{"n_layer": 18, "n_head": 4, "d_mlp": 256, "norm_place": "pre", "norm_eps": 1e-06, "attn_scale": 0.177, "bias": "none", "init_std_o": 0.0, "init_std_up": 0.0435, "optimizer": "adamw", "lr_mult_up": 0.996, "beta2": 0.98, "lr_head": 0.0103, "train_tokens": 393800000, "steps": 6009}
Each number is 500 + 50 x the weight over its row's rms, rounded and kept within 0 to 999. Layers, rows and columns count from 0. Numbers have three digits each. The size before them is the row's rms in percent of the matrix's.

# layer 8 MLP up, 256x96, rms 0.19, rows 239-255, columns 0-95
098:594531570437585544510505554517507504504531443423496553599442522555523453505490485538497508609503435444517486501588504467603482489491464674514469552509529517540433498580502451615522535441440423393541523501484497554502535474381475502523532577575512529540490507487500445479472499508464491496
101:520460547497535558426534467486464499527510497503556480532457442581573521544465514424603467464539490443502428561494557533442588529525449407431525523507461604524476470482474487526405588429526489539537530604490443465540517441628507483516484556437540536502583550613488441462534503512535575559
095:541506437434444507508539472513546526435581534518439499487545483527462551495537468518382404450557483506459491393570422409454501584464512507441547575469442445520513533546552599534459511529546568502477417518552513560573537403406459557536496490455518482507605497521458561485507445471551501574
093:448505501567592475447433483529590472450518511473518585503461450481342520502411509468497503421454519507443507558580544492406422537448487525507568467555520522521500469455600551489465480504419495512567496510483495506458523487468432461438578450506501540453485452533533479630470510558416382516
097:477473504556505481510517598456562397517504508490487525431433360544460519467422539493468556518426546500499501526526563456421491459542452525521530395508556460501550560525510537532410463488423469492466516538520560419546406579399543450550542452541609521457492487512553491535486519621490474556
093:527503505501558548536458522535463474500504553486518506559470487472466469475577502574562491559552427502586513519513514490533381491521501471482511505610608459422593438542561621499471519490637504552428571539446526516493518510575506478513536549484457487514427427487495455385409423565483544530
100:452528479559530453538481533493460552419613458514418519595581538599411456507540507510514509483431497552520518523493519467460504460569456464438544510553539502471538396508422510484464553532512503545558466511406471470451453557487412500481550571423581589428575447536516509448465547539618482484
097:503481501493441412465468531547439588521486496605450498431520452496482404424406450536490392530570512594516558489492490466408492421554486414461544476519467492392431469512562419499515499566470522511460462500415597534473496437470529497502424517481585525508402478520549447550469524502551475487
104:548514490431517487479502519474441506454447463420541536427479521496553429526561563546554439562516479477544611474478597506498433425466506475611534513517521561447487522424480589450456414541411491420498506454544603502495516524561509537545547510554608494470491498545443599553450581501575473476
103:571492471487481555445534630432458468484610439445481444463463530543442540532502524509473475501497425446492488458493547528498535515486561499613367428483494508435559469483498512432499519501444493504378516513426559474411515490544437402473521480514490493455501524450626523448513493569412475572
100:512471503476627512534510503539545566451527512527506473502429549474489502664556549470492451580539434499551496519481451560526577504491512533484425523582467548454496541565490521500512549420519532530514550463457579463521537491511443530491484578500644429548496551655517401483456513546503542535
102:499548514577483489432477492547533525489445494511437506468463652431482453490586571449462588507437499440484505551550496535512607411523516559491471494530412534517473532421502548486574448556466492540561426538477493495531543418569454536520595472559525459452555424514427426562503565449571465508
097:472559462485505599584450462490564386438487475504530466533456505492537502565489590444406581534555473447567512490507528532466465527498501534507498450526533650476491545520481503490451477525493448458477510470542494432563394506495477493569598444567474441528517431587518559565547581538492526621
101:505487502462581606516444526498516495542538456470597431473424464517431515445433461406463565465417511456548415432484596455529529454503450526610532444544515599465531513490553414511513476472468526505550537541512462537536536526439501444482571475549518523432424495543600574573533448504450563465
102:472480491429497492527408522431489474426467447501500477483568434543408480559488633489521508483604429506486525482456505512463492502464549476517432509553436562468490535586549507442563497544557492484467471546507530530442447459500515536380449551591510416443544370527495457527499577525478410598
103:561460482556519484484494437545473540452538543487504400590537511496472433509499454441446490561487596538488529510524564589477549468480442637536517488465498445576592435515431594513505557523538447518569549410549554501462532496451552431452581595445502521549433487506472411463513460467516422530
100:429441460465545592538471638505405536545556407448452527468478557468504401511465535530508532456434515492504433472480546455433495443478503562502481527535475596497513573511503535487574547513548531561525540476544443503432488550479570425452476520517497488501533407528628462596461587514491563438
# layer 8 MLP down (transposed), 256x96, rms 0.191, rows 239-255, columns 0-95
099:416478520527504499538567520503566426503551409479607399514409516473456468593421517463513495437503546567517461455494550476491474531484505593544449446512451567552554426474433440497516439431446506457459510506567563474343487488444568425468481531450486485405457529436515484562506479502531486481
102:486512475506520430492548501411558508547514406529528496454477484527533547456523553479519508430535527557464554516489485470480490472397538516509483606480508533491520591532326449531412399544459508475576520526577487443453526514469460473515539532495668493543427474455467505459484624513492473450
095:519494495537535624512435504471539472523539394509490520501515491543517591436504593566526549573473559504500524568414507568470507481534533493536502501526523446567525454531524376534474564482527513420514562507484567536525460448483471445403456507595469509500399451551424521499504426628560472588
095:451482621548457532548547514543451487595478439559579454426493492621439506524494497509487546550514533511530464496462439559474516482475423568511465515490574519473534422522454509554449460529542510517524506527601445478481509564651491405520493475417469480497424500442567489502549560513583596437
093:465440463427534529399448486529451576522451517457495472491489509411567482473525568524513488514568484536487472456499485492511536481440494493539547529495456525590523410458440475528553398459455432575544530476385512598508569450516532518344496503484407450440542419475486491457481492383434457495
097:516412570508441518547481501550546532501506530587572642459555491425508442507536448454496514503379477427479487489526456494537425529566503466471614507390482396482568546496491508490579530475470472471470528490553500541571536572518531560453460457479520591506528558502568407501540428512424527482
102:465485531501461427529543482460434483551568498575503556435527528545445477473442465460425479573488446483450442447496518516441536437498412608452513414478454459416447536581499475456411519512510418450483447438468473470519461539488497572541612483460496429518589583490450428556476425487481486602
100:536509492450527492556564588529536509525525482614414505543464601414499521478374462515579549596564482590460478590456571482487447561520509484430499578394517469527476465559506524519524445446547487508558514453487535521510462457518486429518545459608497500547496486531406498533592535509574509536
108:487403478527585536445576501478458506511447462467479612519613507429582440448461455566500521585531482406540618562496492592559550518435489501465408559509471536522500474505536546516550458523474487480558463471444481450546494459549556463530549569556515476435592496534539531525557488557512565587
100:487509506483493450549314443584542496533483566519503562460471538499488525495526496486539491501528543532547543480487451473537477498440427502485516647579501504546461456526510445507450526466546606453531455450551499536736485550449532527455544480483490499518480497527476545507509471509562551455
100:554518504493563500512562546491532414504557503517502573496389508533423425602359492448493595557498364536465471453533510500458553547492546531447499423527464409504542516517481611497420450478428491467512407540438557462516499517445521461460553512489485503548471424469534434470449480471561474510
105:465524486616548574472498424456479535575367511476494645476488526510439465503526462565430481562568553407546479464516584534548463472520538441433540453498475503565546539461583513512490530553553443539501525431413472462446447525515490449566452481543437502497477504515504498552439548487579526601
095:536442496465507519403485523612497629534515550563518615406544452463599507431561485545566506493434541486543565565486489427583564539497588441490519536544485513510545511535473451511482563427484562506463573489536505470547526415539556483497443532436538435486419515471455425452451449529532505488
089:507503497489526505500517501512476684502558466515557516395528530501475496509477506462592526476468489536551543483413572395492580353535487472560555456515520499506497453527521483502482528548490553400467491493592522483552429484495508482544604477419441563535484487532535471525479620543458490398
109:472468459485534447413700530501560482506500438499529500463581579452471526498542426569566420562508454508482479490492408517541415512472505533562538478531463498498506549540468434436545555512566616475483530526509466528578529570480507574534514595598521514493516511543438485523493506567495521407
106:482488504502472528429608526484543528523456505498514530494520444505492433445607400544500501617480476536500497503475502568514467503476408501401547456439493424522539505539435473537461521547568410442530478494423513506596557536457571558503445476554506519480443479505510528449459545499514610319
100:538420576463615488543633471553497309496465600459482496467536488554513595443371503469493457551557496508571527509540486561470459495467461478516506466483471526473524522496496441462507541430431487511530499565542534552530558417495564545457481457564521497483508473417547445508512484496489422511
# layer 8 MLP gate, 256x96, rms 0.216, rows 240-255, columns 0-95
104:471498519557499396551499459495594491548414476514502489486412515508491554426516457428412502483571563506378490465585472594516569447445508449436537523496445546508546550543362539544482480513527496594467481540522483608555522479481472471513542539504414437517535479464551594495551499488474591507
086:583525452431560615513574418433541514546451408470492480570495591547489543461517423501508537559433568474530413540505469594451494438558567490487561540490481517567470508502507459581483542493457513442490519611469498542496496512465477588394462501456442465532458585482531488517460496557529609499
107:597572488488433467490489476508569526474545562502462522519484575609535420536606404478392586585499496580452477534550538510553430502527543486546494479581532559448497480491491496506501525407497581469490532435519513559525492529597492501445500539583492426542405489442515533475581479473404464499
099:518501619531471473453470512591474500555504614468528503496451557475467461459518475510533497439590530555509442546509545453587578516510505501520575513545564541489498370461488465592501470479452552460463577458459474557516487536546589531392499410419523494546457551465541454401513535455397505475
093:408558581457554508518469495507530509436452543556425551500535516601462551498567449460521491507503575423503508632561549556505510453534455442393483545546496499472548460493496527435535491609523496522546494443501465377475461442594432508510446501554464449547576474570497494562510514509613512536
104:512501558503554488435449492580530473492442510495518517508480611532556492442543519498420516508464518438487502620564488619535513486454468449393520543546526554504600562455502565400530474513492479559606413516370520505503545532520498449471518540528474492393544444582531552504566473440497532473
107:457505414471441495507491548571575508498416487528474528554410438584567504439450442534479524470485475594480521471556449527630481501406497502486547515420506590522602481585438557418528538507510501470574515538455406579526486477447487500502511442526472449408453501496525548517479526485488616443
108:553487429485421479505493489522535441540484498499469514518466596529416497526561513450561422508460538567411467458539499514561440613551527469494546478515561590570491382529491501520515543570450467479624493571529467413549476449404502506502497405511443459595473531506535483445447550537435575509
115:413531435546514552499376481564571502484504533539507530450449542542514428468514515466602482405522513516490570574457432485485483487518436463492575551542508437576447466567450425577449525481540617462565483445604449481592505471526465551581492476477516520484553534514527518469454433549440581473
107:490539511464552505531466520479522527521443500561443409497545566529488394519526543495526457498512592502512525535518457586535476541349499561442504519645537543532489560496448456503551483495486541591437576475460517511517552525625436482470545505562581426523465464584474448527575581537553483528
098:459452538430371552528561538512633492531453550502459428475493496488612526492470474391453494409479510459493532526554496462528493528459515510511529565555406531551454496521531463504535389462421538455554458528502468422570425521406529481527482535590503557476484457470467571447601475519515553492
105:487448442502484538392427441566457495493501506470377553491513549503598520352556419504495570543526581492473509636425491540504547547539447549460513488588445528517559430484522523526541552393498576477541493408537488546560537558506537528500521504481491510478505502493503475507429397496476505535
106:473508516522516613517445550506569584510475498450467450540395421548427497463616453436479519531613470489460417519536567510506566498435505431513543560540449611523391501479523440510513505515456546585523560543498466541579523509434473517437521507549494465490510505503572480504603563495470582465
105:592517462446431592510408623609457462482463439492558531555536457504537505527532425514559437462521440543490592547584454570458439532508455448450579538557558542521560505426502527524457505579462568410454462564524551520535435504434489452516509480528553543469512548464493519571437502536483548504
105:538557527463435593567476574436517518495523381472510451559408561520546501423440520568487455484527539499465446522534452545516364471486495500399538502556561445557538470525515493421435490520569523547528563523525516514475488544527465466653591497507493566467514536541579571474468501528475568540
093:486490495423468490446523522559508463493543465530523495487529497515510446552482575582502486466379590556466441608505511646534562576406634522455555521485509549541521469462424596478562527553459539458481508482511406580489486481487516529449523448466547474451414501472440505461571574513535511521